Part of a small language model's weights.
Architecture: no biases in attention or MLP, tied embeddings.
Each number is 128 + 24 x the weight over its row's rms, rounded and kept within 0 to 255. Layers, rows and columns count from 0. Numbers have three digits each. The size before them is the row's rms in percent of the matrix's.

# q: layer 8 attention query, 192x192, rms 0.105, rows 0-64, columns 144-191
# k: layer 8 attention key, 192x192, rms 0.105, rows 0-63, columns 144-191
# v: layer 8 attention value, 192x192, rms 0.109, rows 0-63, columns 144-191
# o: layer 8 attention output (transposed), 192x192, rms 0.0849, rows 0-63, columns 144-191
q0 083:091153128141153126123108141179145112161155141124120112147102086157131125129106111142140158140152147134105175118159141104113132102148128124159126
k0 087:099146121145127188155161109099152118157174141149103109131064131145155128160147134123178119088132117157133126146102127149120146114130123141118119
q1 090:173157086099147131129133100135131109162132102144115140116106157108145089104151136166123098137167138163117118123091102106128146135171115159127124
k1 094:125182165100163141122107123162117122138126133132122162118132147113098097191190118092114120127123124134127106143107167152116153133147155081141116
q2 088:124153142138111156138118085166104169108168148060112182157152141123107073107131162110151110132115109157118127140126130135143160135115124133131136
k2 089:105102170151145136106130120162105112143123111144165150121141114113173146108158142123149092095119121151141169156136132108116113103123125086125148
q3 087:177115118171149123151114127102170144155144146144131144102107121101131077143099123151142141125151148096156124103174111139151119151096116107113134
k3 093:125124142171158129152081124149158092138164159165102136108106102082150071143122115148094111137143134134138128164129107121153147104104160126101098
q4 083:121167080114161139125111137137116149143109132112156096094132162132123129186123151136127133120144117121104118170179112149108084130135125121139094
k4 086:160142105142115174150100113137134118148145095116151101120111115128108075179140142127081137148112120138080095123128123129129128174156115145106131
q5 082:176116083120117124123162122118140147131094118160129126157112150103118112081131155155125138114176144174125157152151129135154157142056124142129107
k5 088:119111130082129170123115154135139118099120105129124101127133107091158125132159088111106158126137158143148151128142117124138111131098138196126092
q6 083:156173112123138136171149146124112102088135098119128125069118136152127119138140130107065120161125104130168136129067118092136155133121105136122135
k6 087:154124164161146104097131135115105137116113132137100152137124089099096108162135150131112123093133104096153146138049160075116137138130106173165174
q7 084:114087132126132128140144178151131127120096112137121108109118151083124112158127140136149099146119139148195120118142094106126160140111094138126134
k7 086:135118100142121122101151149125131143106097102110102097172134181119112121120147172161093092129124110131162149150096192077102182129136085092087081
q8 090:075089132117162087085114134074124153138108112149160147103137080078133123090133126153112141147118095152114094135151124099144145097172125095147099
k8 093:159104095140122118121144126091120113147176157118143116096112150155158134109163136105145124126142178144102114120137159136093141055136130086158106
q9 087:108151131172131133129143111184147105128143132089154161122128109098101147143124168136099115158135139147125086145141137112150136111129145185154131
k9 086:120126130185160163119159118107132151159156105144128127112139091128119136097086150113078103126155119071122096142098126113160107090144139125155134
q10 093:116128154137054135128135122139146101114095127119100138137138159080124107074178117107126147180151158113129112137149118122139120115132144080113171
k10 094:120164119116132121124148142108139087122112134093119138131116134099104079116135141086142141111105154077136141138138126168085118063113101105102102
q11 090:143139133136139132109140136134095084126151164143082119137104068111111119161165132136102143127107139188133132142120117096108121091164149150135073
k11 091:070117082169132149147174121140101124170127115139131115121146159115114132122191120105112127143106118132114114125149142099101109115138151117129128
q12 079:115126130122126161183131084127107134100114163134100120152113083086099087141123130068133172106142091122080135124155123058115092153102105149130141
k12 089:134120117141112152167118111140065093149123129126154146135130056135100121142118148115104146144094146155127110114117138091099094124133140129140128
q13 088:125122123126096121130163140118118122136113131145150103134116131158127122142150140144100174126151143141130150125091132131160098109143138180105158
k13 086:128134128107101130129086102144122127156126124116169116163142135107136107139128131141138124135092148135099151095085113130130143122119112165116119
q14 084:130137147131134133105106166147109106131131147129174119159124113122120139080158136098149073124116170078133155122103140129138114100133161139146095
k14 087:127140160140133124170099158130076112146158162118070127108132073118128132106141119101151151156114125122120162065097142131165165124132147143099133
q15 083:177120094110151117132152118172123105135129126158124155160103103131111126113112141099153143181131176118150143119175162121109132102095116117117175
k15 083:122139135162113099160128101165102110124096171146136110130128107139084119094125116118174182121161146115146151126133171097118124103135114127150097
q16 088:100065173166126163154143178149144126097088133160149164138145155096135129122114131120121106116145087108149124098150131125119149080137128131111112
k16 093:137066123155125154162139172119146182102137148132098104080151150137165095142149081117123118111146138119140170140111142102112142104119086150123131
q17 085:099132138132100145137140112159104148134150106141137128150122138117161090129107103123146112117134112151165083163099197177118120091169151167119155
k17 088:120158118124141125099148150134097190133131156127118113129108170092137133114152091137103100156101134110096127138130146162106095129148152188102160
q18 090:110096098120138148142151109155101162104103099128123169129109089115169105146138159123120120167092096133111097181136119107107207162154146125090154
k18 088:181084121141130124165105143136116158112121146139141130138125103122119174115107167131108163102116134124096103126109136111059137156127133145143174
q19 088:136166148092144118144162137120155171100127110151111148163134136118088183123117127153128146123165124123166159120136184130134125120110125145132144
k19 085:117140158108132173129156073150113116069115148193093103146124116142133099119148134149145140115137161140150142104108147070156131099160137123137146
q20 082:123102119107088115165107113149117136112122139129135095071123091123133093145159126138116117165066141120168151154134116138175134119154151129111123
k20 086:122128151135083108139135127139142136122114156103136106105102127121119111160104110150078109177090126092134101182159121133140116185133159108097110
q21 092:113087101137148146106127114156131149107109173117089163113149139099145153134143121087089158142160076127119118104105167089139106109124113131126130
k21 092:152157131133136074119125168148118139114156092123133151124132171115168137084110168112132186148130117108117131140115108146109139109123128131132120
q22 093:186139096132173093141140138111130126151113173121133134105114141138128112139110145095129139091129120080101144143140179117120103135101136099133134
k22 095:148141132139121157122124124127144111126155165111127141126139149095150145142142072148128166173116123161090151149093145111134126157120131102151099
q23 081:133138129089180100114115113097110177134139131121125168147103159086140107165124179111150118192152116101146115133145117105105156124127136155126157
k23 084:117108149116132168132136153134107138127138126132148127128144119118141168157158150100147060151154116142165120121160156121144130123098102136114157
q24 081:119125104134099152113102123070112168086143080109125116091114143159132128105114116118116092101133091086157122117141118137147107131169130104111158
k24 085:133171175140132096113110154126168154131103119054145114150089134154153168136125157118125109149149105085134117110113122138110131139165138113099161
q25 089:087109191124107105145161081112078114129129125171113130145142125145114148132141100148134108119120134118127130089120111124138090145140111123088177
k25 092:131090127111115170129109122169137116131117139136116142137162131138129126145116125096115105102120117072133102119136116133148115103082107135135179
q26 092:120167125121100150128111145116132117126127135153138120122146122134136135136094165121137135154150117099149132106094132096107140137107137138138144
k26 093:096143156106058170156100114117076103088130131160123091150130070123136114179097131102135132130120137119130123112117112090096091142098146125133119
q27 094:121113143097130101115120116171132127102113086133096141102161116107090134142190102104120092122148141080104116156131132108093087111149122137120113
k27 095:103136115131127149129184099142157122106146146111136145099143129096132123133135105106136106119151117079088058128110202123126109158144116141137144
q28 083:137109086139145168195123122143095153104124109096121108114093097158129129128079113120136094156159109123112113105103117138098132124148133141111119
k28 078:105101141114171095157121133140112176144100098160112138109119140157125187120103079138103108149134095132150102103090139122143142143157153101124139
q29 085:112103138123086135123179124120119159108149085129134135102147111104054126109142149169139135144153136152134108122098154133109153108130117118180151
k29 086:128135108104134122141126098161101142097129126168139120096147138094110151130133124146132148141182135092141127087173155137109171103118115115132156
q30 087:112117115107121159128105068190144083107114136147114136175143124161142151142130097133126085134143125159111107128138147123086131143121122154138132
k30 087:140096130121141143131111118169109087131116148106113101169141094177102125127157102139109126126160153144164155090122130097105133061159138159119137
q31 084:135139140175166128140078121109129135124128115121143105132118144112108136114104141134151121113115118071126170157130188143111137146153154159104145
k31 088:129117096164131151091114104123117105120146126135147124139144142099146120113106076124141113101152118115145137116146124101153142171109178175104173
v0 103:114174113102147107153123196153196118143134148168131141094115100122111160096149076139106122164165089151114159117104137161107125127094145090141112
o0 099:103088135132118129137145099091068169105109109110124127123148107107142110169077143127131139084089153110142151153167119110112132115174114119113145
v1 114:166164166094070116139133106112080125113141132160131092134141095112152134133124148122112138138143107084109067110107118103120189095078103131112123
o1 109:087103116144163141163133193101144142140140153117104166117110121149103124097108137105137106126117151176148130159145139131152076141174115152151131
v2 105:113116125157126147095127139120182156097135106139120119117177141078123155150152120160120096106118098145112142113129099158092161156139106201112134
o2 098:125149145063127090133163140099100104181088127123128158112107121129133105126080152101101114151153141089136119115171169110114134115123162079116158
v3 102:136103106157145111121124122134113080140119193085117118123109175130168088117157119107100137133166071126099157168142156112137169147131134112116119
o3 103:139119147138110159097146111125151137106126101180144133140146107107057167144120116128145102128129148144113098110141099109128107139102131158138127
v4 118:103122158148142087113114138102095103096117127151178136141124180161143115112119136102153118127157088148123111130163129126115140109114104118100128
o4 108:158147135124117142151154149128112147141126084115116119119119083130098148164124131147094134176127155085139095131081130139104112154130154118166109
v5 106:105093153129143133135135151117097138109132135151103141130113145152154115150146127125132167131123156054119103119143129131110110098133111112109127
o5 106:163155095147113124143127129162135146135134129110144106110150128125089141090104120131167098102135114147121175128133115105102158134103167158144130
v6 111:104127133132129141126162115126182087159166142137128157131123097156126121081090141192084116123132146134115115119157132072121089125199149128153124
o6 106:105128132119135126118106131138066148139103079116116122128120139096128096118173115079135121135137076132129136151109102129128120114092129168129161
v7 115:109131120112116141131128099138120105131122117121126201164091170131115089122134084140138071157127155101105175141100129159108135135135184144157100
o7 106:120087151156120125065146121149130101151134160147109063124184103090164139115183156131159159116135105143158098148120103094204118155151091080098113
v8 105:093126081113099138098101089152134079117102113126162121132139129166134125151121172128130118083132159124094123143128161129099122135133139129103115
o8 106:173119143152110132154127130103153166113124142139088115160102145138129121125094132123132140136099120158118132093137119121123113140143147141164120
v9 109:137131137169157181149135144121121108153100169126134113133121101167148104114144153097137128126138098134106150105130163142104125107124127166105098
o9 103:126114155089072105125132088160107137104123081147144163129132143087120121133090100129108135161107110117142098149137105133189124162138129115138160
v10 103:163087123105150127134139138129103102115140141146148172143104129133136154078112183147119140153142148118069101169103124137134093170092122118134120
o10 094:057137144143102133122111142134169118118150123127136103118126150109112136134123079118109126113139112139158122091153139110123181116147117140158131
v11 106:148126127179122105081075097076116161113102177126127128155162125166099162128117132117153161157130125122123136136094145131160101117123159109126134
o11 095:121091098094106180193129159171137106177161119087145142092090140126133077160133138130125073097111132154108074118122109127112123117123116121133116
v12 102:141145142155101136101183097158100162139137113134155128120096090130140146119199153136167139073135108123084136103118113114118148146113159126170175
o12 090:127132153089123133177118106096118089109112094140114112128161127136105138133060115122101141160122122153150128153169114122155136107132129127081088
v13 102:117118118094099123155116100138131127129136162106138142141147184110170115123112147142143104092142161118116145103113187102148134160124123125151144
o13 095:157181104120128100106114166133149120106149145133129125099118081155081132140108158140091162183127133142148127134111111125139117133095121176111078
v14 115:153143126089097106106155160135136091076154152090116152112107144149121132091184124138117137123114151076160134093126168115173120105129153108113156
o14 107:124118120170138159134123116103123110173131135153067090103164140090134176170106123144135133133155121125123098157072116116082145099118099113164120
v15 110:133207105128149140181122157145131160073132158095134092139111122075152121109128096155132123082164149089101122137118157108122142116114144114086109
o15 103:130091122136111122095108110097101100166143128112100142101153138173142136150111134125127120139139129145147131156106100145160106159158126168170115
v16 111:089169111111125143135151104152162171101109165123190127134164150158116151127110122101132136135120119168137158105164118098130159124122152173170124
o16 107:121107161126139086100105125100128131149107099121091131160120094091140083138147123158136142130144147091117137145154150138117114115126087136092113
v17 104:125104131096108165081110121096112133120159095103113127164094106110117109148136110153173139135149112133118150153088145127126092148133108141130109
o17 098:144132129187130093157121107118159139137116110166162148104165122134116133080103176116083131127097123108136116127148103114133180124124130121155132
v18 103:128156088142130111100124115164137108103095146134128145111129130177145132171115142140147156144102162145149183127126129122084089145141163134097128
o18 098:141128162127120129149150129142135151150174106089162092154126112124112096134127139105121110121121117129093077135088144145173161118130128115165070
v19 099:120109135136161108101101123141168112145112161143144127169090169099177155158136132165133118098089172102135147176134119132122108127158143093136139
o19 088:159103125091111123146139106172095136152146149158106103129158101142114109122136168107120143171182127130111108125115087086131105149117121152095121
v20 109:100181113119148109123178140168147102118162144167143120152122121119129155095109066123110117124106135121121122135168150160138134117152116151131124
o20 105:105094148096160116136131091089144144153136099092141142151128122097131111170138192104156157122160114149172135135113118101088128095147123110080160
v21 113:139164084091105121163130111094142169128134128108128138140127142121133161113139122156104103135084167155126132133183112104146145119108109150130152
o21 108:095151179118162119092159142082142122143116104116145125123164118151133101165148126143130149134147121142153131157106151122114111123144126137129077
v22 101:129129132138115107158131148101162092091148099109111081155101130155088135131066127141162103131118130117105110170121108100119106143081129154109138
o22 094:127126123125159140115162118124138127137146123129126153116113114114155122142143126153090155102158099182162129105147109169095170134183115133149084
v23 107:104146101143105097115115123137156147127106111149093120152148125128136119106118151134069126097142097088179149143113153121107114108142099113121127
o23 099:138093126093144140155155128127104117141120122140168128090099088117133125133159112124174131150100150157111092143147085119216103158080139134113126
v24 104:150165133096163133122129142086114142121149159090124140150106115106094085156138139118112143098158133127125139176122142143099121114118125152169173
o24 094:130117160130106116152119098158167115132122117146106160119126126113141167082154144105110087157088121164113124106149099132124154170134140111081087
v25 109:076109158092080145152112089137122118127118113124100152150154155154094137094120105124121131122140111108096135101141107161098116138131148133091119
o25 101:185122119115171145104117157113155135083114103141143139128095092112163106151117162136124134150157151147131125124116198099123128130132141092141158
v26 111:135142102130128154085110140155139116096142161118129148105144162125114147072106112139094158154107124131103085186125154106114111140123148113148135
o26 098:121118138107156121179131154086108141148123107111146110138124101120113146190106168126150135101133111138132147067135114124109142091167127160163120
v27 104:166092151165115118117122144106093110146150158149123192149170185130136083107149127142114111098088144121118103158126123152101176110164113123161130
o27 102:068154108097119135130120112149122126129118127126147091118155104128135137130145122138126130141155116134119129110134135123180085150123146124113151
v28 105:101139141111116142107150127060101148135158128132145123094131147128158148169138117140144180101124167111129090124122125152123145152080151088116133
o28 095:169117117163159139134091115180173131134077147144125154111130147134098122081129125119134073129148126117145139139132133140100125108134080142143114
v29 110:163144146141121099107113140170093109122107147114143146119122130107151119177115124101150077142150131100109147156135115121112090138125116190118142
o29 109:156126086113111101180158123114188139119160131137127141140136116148103132134089165131126178127107125157132138123153133146100183115110141047138098
v30 110:132116085109148131130119163157133133118093074103159114139136115068125126102117105148198105082115126093108100180120180097117134141172123124145161
o30 103:145139162133102116138149092128113110140152162120089164136147109182135141126137155166075146150170134153142125062122119168123105141105109137130154
v31 115:129115097111131137131135125132096119151129148159097087172149154106078081133096124128111142141118119110149147125108087112129142184117128167168145
o31 104:145150138135105148112127110151145116058099113102130140098126135161149169146175153119171144085108155136083098144167138159137132095126129096111109
q32 095:087122151112166139120104153098149122126122135188111106145109156147185193118115123079134167137159112143141130101132151119154139065112129124142128
k32 097:118115136151126143128131146130123109155135152138130128145139178162121159131206116135146138146129132146166146166121155148170110112138080110102113
q33 095:119112158108124157171131131113175144106123131114136138128118142138114107127111091164091123104157143113129118114150140183109153094155126102111143
k33 100:127117135092133137153152128151146094116122119130137145143088132145123097155127096115112125098104145114152145132156126154110126111096115129089144
q34 102:102134103150155109139118109132113150098139091096123126114136134141142108145126159117165075113104152126120125145122086131102113129127158130127172
k34 098:092100093166128106110128101142179134178117096110156143116165163140152134148155124122105074151128136116114112126094114175120087130111114095172130
q35 098:122117086088084140127119161130087177113115114128151096095140168165148131130125092122129173144080153111146124136139071159131110169128142155117121
k35 101:146178125140099114080127148142162122176131128131176126165090135108117144145126151175123136126106140090111106124097114122141160177100109151104168
q36 107:103124160128174090128133134137144156128092119158149161159134163124166138094152104136117100122140133111105148096167165126092129155113135130075167
k36 106:130131106190167142142144162169133121104100193108117130101149117131138117137093092129126124099127136116131171099115131089085113152099139136077133
q37 095:133095140157088109100123152117101124139103113124132090110114082121141107122157127117119096150140145108114086143120158133184118137105128130136126
k37 097:113127125106123072123141133084122098184115110143109134106138091104124118124127198137147075152096120101119148160112160155144124110091138100138146
q38 100:121088102152095142122105125134098150132138150139113068103123133162128099123138149111154119093116144108095121135138133135131146093170084131116139
k38 098:142082110150134128113151101171137143178103141172124162115088137116101102117169157113101090122118125130131147127126137153090157140145110140105143
q39 095:153136101149115119144119122120110135122138163131088096118103164131101136111128151113102165101133144106134152141170140128159126123133119086146131
k39 094:178135100104158132141116154161113116114102153103111105111118158127111119108130153127103143120112123116128125164142177157131137132142130146125163
q40 094:161131096147114087125097142089140118179127129114128135092144155110155154091100135091106109113150118101137090159115156137141158173127086134125073
k40 093:130132116102123101142115128111143133156165146116124145101166139108135129136136130151133122156172117124128064139112115082138133186133139113113086
q41 099:081105142130159078109127125124135089201155152140134119118137097122136111135152093145165125121100121114164157159157130169104101036095127105102133
k41 099:128146135142164131112115111085142105135161139137162105170130133126101168138106098129161117114131160117164146116173146158087081074097116121112108
q42 095:168109110159134131181136106143143109160102118145122098155099088143105062093153156096133153107181163173108156089138119129167104110118111123137118
k42 096:126126082142117165192103140149133105144152132159108132128103146073088115094125110120172155105155100127150107139161109140134135096109126102133130
q43 090:098142126164122166119106125123100128106149140102171160156174128124099179102127112100158128135135140101089117146132139126111140121114113128148124
k43 092:136127138135099170148111151140126142115163139129166115087116156127132147139170106085112110144117132118096127131120124110125126132155099144134115
q44 099:127150131118122118112143096164123084133148161140154148136128087126092170156148111121092168166146122137115134136144159138109075131114153161130091
k44 101:137099123114109071143120134153115099093164164176119118105125114139153160151128126131117150122133130093121163141143170146156082106125112165171099
q45 096:119125142093106155063120083098111111170165139115131112170111127151135124139112124126142097117110133126097156142118091104121181100164147099138091
k45 099:096099129123140170117162155090155114172122105127102121147126121163123143136147124115091118152101136100104122117143125140101180070175141131163082
q46 093:103144109106152149083140099145123163118097128112139154129144147087126134107105164104159103136155151114175144091171135080096097108141132168180123
k46 094:104134119123129102094110145125105108080145122105163133112129158124164101093111139085107120160181122121126161143118100098111151086131136122160108
q47 093:142133110144175148192131096113110144153125124104063133117131121148127163107130148106162100155120139191120151170114086116133145132154133133114131
k47 091:167106139158131138154128127138115165150158098125123165155137123129125115121145120093116096167112100092132107105146111139142085195171139149100136
q48 098:127138084137114127111123136106115146114136113145108153111124147175125127105098138121128153121093121133150124147110158189092147148096145136172139
k48 097:130122148078144159130140133126131155139153057126131158189150129109114133117087163165182136097139121129164106178118109144104143128128094164099118
q49 103:153127111086112139105157167118127130144144100134146103105159140109157148099143134104155104149104150153101090137113128131103153141117128137114098
k49 103:156137124139139162074153124117167125143169137144158139135125162118173137114134116135142122089111155123098065171100104161113115115121126130120080
q50 097:126181173095130122108099119131140107110143109102139126138127173103135102133152112156180119146114153075132140189111120097134083108156147121136135
k50 101:099139178138136134129131138129131128145104076133161193147131149147124115121109130113129084156084191152119130164123137102107122111142134127156119
q51 096:159131137155149102139134089113088104119108137163154164138152128115114116125135174106147119114150168149138109134122146087125131171123125137124161
k51 097:100128099183112142133085086122133150124113195123146147096170096121126090130151182116139128110090155136113131114137111121094108129137157133119129
q52 099:143154117126121166118114172149136157181144177146112112131130094144090159132114095167145132092157130140144148129126127181128098146063117119131121
k52 096:148112108140097140156126178163103171153173161115095125166085113153121143125103125128128113091167089131095154144125155144190131161131158107121122
q53 095:147133168137135102130170111161146176121080106145138147131150111120124125152151124141178158142128147125108114163135140143127127106112143115142146
k53 092:118102154147177122120148119156082160129174127137116140129103115113156113148144138100138140152114144124141116124169160162096183137096165100174127
q54 088:102117122149110136142108096115124119144149146119132104122199083136167153162108125116146143123088151148124109115143132108142126113127108187087129
k54 095:115134177149143146130087110124120151129122160133122161161165106170146114145110109119122127121124144104095115138152109134113161125152136118141120
q55 107:175112119143091132150126125173122142137106146112138124122130145173144157124138139097140098107085140136074103119114086138122119180155149096148129
k55 104:188117101130111113155169093150164119142125111106149139126122147135102142123130157132108095106100146145074125125132119139109096127146103124154144
q56 093:114117131096147143108176125105146153161131139120092101149167128164172118120190122124149135109143089154101138135088107146120102119132141133103062
k56 096:112116135109145101161120132120130123161175173124077121133139159145112113133207140107168103133080127156118135118120131122155106066137104123138089
q57 100:133159090086127140145111121123147206121111141166120131109124121111163139113150118138090157143143132102156128138079161138115099112114122151158154
k57 100:130141173091094122156133138136111180124132140155094140100137080115162170087113115157091149113112129127156170140110144178103131159138152134135138
q58 090:149099120160112125096150157150110124138095133178071132140097116094119186091135160121105110145116163155169122118129117122144125134131142144102092
k58 090:130137180137125090095133112128115155132134167108126109104133171123120148093110150177103170136130097130120150126111156131145124104115125185115120
q59 091:097127150103101120147125096173152165122142100086111100142148162113138164154164141142153131121121158147132089135153140099193102102073094129099148
k59 092:055142129136103152123168118142145154140118094131106159090103177138140127144104118098124096131102130094125108085170151145124107132118123066094125
q60 098:126114098179150130134106170092152148177148159161154176118152138094112136126122131104126138102124144040096168109126149117141070078120131159106116
k60 097:126128112156166123098137138149135169112104144117188146138155135111151145101147137141125106135122148115178158137110085108150164091100166184128161
q61 096:076107145136127136170134124094161120131136131114154105128134121088138093118143135130145165130144101154133117128077130103116100138173124153118131
k61 097:149126133142124159109142145087097112156120131148159147127156149089146071104094131134111127113119138114164130134120149157122185088114138100136151
q62 092:131059128117116138125123121183114135124103165124104116135144118111133121111156160149147145158123178129129115163117082100151131189095147124125159
k62 091:137092116119102116139131146153101141161112131154147140123059118101125139102141116105123150148142171162060131090147085118158146190157148104108151
q63 102:110108118174161106109162143099163130146129129097155108098116121090135125120106101127159132105116111147149125111184143144177143140111105112100130
k63 103:094137089163097148103106145102126084164149169095147122110097132090146111102108111144178123099115126155129157125152086147148087130122100129102128
v32 108:153128113121132089142122076106127105117132136181118106144127094170116114151147138108136157130103097142131143123146147132125137150163125131144143
o32 102:071123147132120144107124161191097131129122136079114100115098149078130174127133131121125108133147125105098124145124100084147141098113159107117159
v33 105:104109077122075135125096122122144128144125087105145135139136121107107162104132114188163112079116143128122124118102131169107144115121160158121117
o33 101:154120166103146118117154133131146110114131153122111138144142120152146122125140108112062128150144122181109153122144129065160123114119125138129113
v34 110:154080100125144133173108142114112136128119166112129151118115136127149137119127110146105143146127118125081087055105131105160162159083100166111100
o34 108:076152144131139115107148116138132149122169109093133124127143104148108124136144152107166114124074146119176172151148103142066092104135138092170187
v35 103:128109082113089148132131158136145110135147164132101126110131091096131068121156101140138114157130156133122137092156122138143106132154116160162161
o35 097:106128136140130103125131130133102088099122144121169150137115145146151164144115164125175153155153108128163124142098125093119136147106159105132158
v36 104:127180145103114138136127156105157129109156114108136122111110140171128153147163158150115111121124141103128154144110109112141096052115141176107122
o36 102:114084144153151143106123090161134122162060174150152127132127118086155098121131095115149131125136118144138062129132155125109148201126115097153153
v37 107:158105120146139142168125147141152107148092102091131135123138162137120146118130116167099116092099140111168092132118096134126143085131129120138089
o37 104:090119122108109119077168110126127111120131145122119093111113095145117119115117125113162152153144103166115144103145128128123108136123123122106138
v38 102:099137169147102105129126115151158168138175114125133164127110105141133111179101129129110109138138153128112146133127088142156149113158131130140130
o38 096:161118085107127133125117100085105111147147126141131105154137149099138143101155151100124108089105126156133119106128133141111108146129119167108097
v39 105:150149136120154146166133107120132132124105112124137099150108127163129107108144137108118149125100129107142116125150131135127178121141115113137109
o39 103:100131096113088167074128132145123101114138114133116152102163111089103144118111106131138109145149145160137126123152109127133103125118118131156107
v40 105:141191119139154190139114100167076121126173143106164119136105126146136140139123109142134112141105107116123104142142159149151132148079099132135132
o40 096:089112167087135093117135150096158156117104115145125158119092092114090116144132162136128145118177149131140155144141133133165151098167115117153121
v41 108:165159100121132153138128107126109108145108169149153146168089154163138127145108140138126067126105155150131128091181149146122172073140105110134115
o41 110:089126158121109115083107108120137114161167085170122092107152109089163181125134118110140156112171102059163123147107147107161080146116153129144119
v42 109:130103140142166133121113125093133117113146103143155132121150107159150190079096130090139146176105109105152140108119139118097120120125171126109112
o42 106:123141103115097098117140142141115141120088122096083102084110159113103095152146135131113115096155119151080121163130103136134152134126037121123149
v43 110:151142126123128116089174121112165143116116117109100166128139179158119146115089146104125104137080137167116132140131137163121134144144143157154101
o43 106:125127156091119129165121115179118105113147144142137105142113096109121073154158094146145153121186115136121119111137132125102094164129137134076153
v44 106:175098108109107125111156127107125157147173117135175141104130108102134178135142118129161135101140106127154162170156098117138145132126171179123115
o44 101:078155149135134169150109115147109111125104153133106130126140122142129091131141103116106093134147144134093100083155141158135113151101101091103122
v45 111:110132081102105087146096156149162132108146126128145124091136143142127159083127140105158137123098144096115179080154116118140130132127135100153123
o45 106:122155154144136118118156090085077132133145105125148173152181104114125123162104097146090111150125120143115121157083157117093139138150112154102136
v46 105:141108139096143140190141112124128141117128119182147144160183145135108125148149143108102165113112116154165129128139081155132089096122132139157132
o46 097:123141132164102136066123121127130067153178102109127106128088104129139121123107128143167128118126143109143147111122159119144146128130109114087126
v47 102:149125119141105163146140128195092137133132130143151141130083132117120136114122165127142145102178138120119102117135098096109134164165136113191151
o47 104:103099142119144131109146114053174114117139107127104134150180149114167128131120110120105114139077141127142162126146128142154155130118137133075095
v48 105:097122144102114120153177134126121116115150129089131152144141130093110137110097153112112145149094146136096130135129156176115102117140151146113125
o48 110:153138127174136121132098122159151127143120149128129118137119139156105156127130112148153108073147105120104127115152119107129147111112111135122137
v49 108:161161144157116135119128128150152129134134115153102160151172141137131118115120109157126095131102126120110146128100157112153117120135115077124164
o49 105:071084150110140129130109127116120143131117143108133097138091109130124111134158137131117147141163110130129107091118109142098130158099152173116134
v50 098:131125119104132109148139140177124125123125088161136101157165160126131120153134131135143106130137138074124143113110099130151124116143121145119130
o50 101:157129163102150129097111100095116128145104143119150139141086104105106132103130110119125154157107122184137127145137151132102167149116106115101122
v51 104:143164138136133116153151169107097137132149139086112087151168147113119106109152110128159117153134131150120075099128143141141162138133159119119135
o51 101:108098141092119151129128097104164135114146149166144161104076104168154145141092161160095162100103112095118169147108149153099102113120100132121100
v52 114:130146055119155129126153118134122154128151135128152108122128133106110104111127197136117113135131128089143169155131108151154155095145131114088116
o52 113:110139195136140109120129154103134134148082084104127146139140147140099124129153087141148143160145119181124115083088142092084120132122125121143135
v53 110:117077131095106103138125117113112138102125120128099142159128100126057151129128129135103161154167137104121099129113165118155151148131066161099104
o53 111:133130119180173121139113154154112127130141129136145119120129132124159073125102166096151123116104135143124135128160099121107104141133173058156139
v54 109:137078130090187174118114125122156130119133124134125099137160157128138118173134160079180130158155120128146123098093102112089126171119096149118099
o54 105:109122119166130102166137139125080135093154112136098150124061107082123125095132077153072150124128141103159149155173148151155103121142146127123130
v55 108:118141145085145113080165094135099135128129099130165177106110150111139115125113103136135138133122157134101161119143171135078153124135138143141144
o55 112:134125093156144121157130163117163135111154128128101088132153125108132116106130175124113112124153107156177112131142117119186111093103080141126111
v56 110:106103125136151119139180132140144117106110152178173090134173093109132132159081083133117171116103159120119160132110137120115176115138168129122155
o56 109:158154149101118149120084113138133124124115085046139140141084149163122128105152137094118104168129102161154097157141089123137105164112096103144105
v57 101:138178164110112111091099147089112144149132111098119092139203146126080092141114155143170098150151114117110116097109119088152077121138158170150153
o57 093:169128130133133135161136131166112158111148123159092147163095150160167131137149147109113157110103168137119142140136136173081154151120086094069135
v58 104:147066181147079118091105127146124138151185115125179154121164134118102120134128161094132127135081155094141130146153142137105127142157093165118128
o58 103:096134102143135150133114145117154135102083157182095119127133133145135147128099087155126098132149089138121111078099126157143131152112117108097139
v59 103:112091153135127097111163132109134104099162135141120120110129148115132160122137158079081108132100087158081144119101120110130098153120123143134115
o59 097:149121103097136159148109168137108105140129106103120133167113109129116070126125072149160159099146142136149126103153120104099144124151116094123141
v60 107:123141158141141099127115093122164116143123153151143160124115146120146095097183186138123084088085120135155129107090127126117142124059096115132120
o60 106:130113088152095161133150166148073137165132101122114108128109124130105142162060084116102138169134146125107133158175149136118124115174119109157126
v61 100:136146147143133113139167172126127152125116101134121177108089132112112137136142093140140100149128143133094108124154130093113099126153118127119129
o61 097:128119126113109141155141101142148119134137127136164119154170144106117130115143181144134162126145130135142159146125111137111144121117094127137149
v62 103:151142110125154092100094160150111144145078161139131158148129119133152103144131090089107153132128112148141152067136143164131128135152127135107106
o62 098:130097155137120157116158144125146134106187100160119097160141142117099149116121134110173090129116128120096101176123152093092120143110110127165148
v63 105:146170099114148140131127188190121121132135109119138094188136130104102125102148159102136124115110148125156135114166123130122122126113138134087135
o63 106:129114153143139117141154083080166126109134156140131117105108136140146136152118097114136145144155099094117137122156159121137120120121094139121161
q64 115:141115117147114115123168153128135171134134110087107158126124126110129163100110106113122134111114155122099174155127152152145151137071167162087112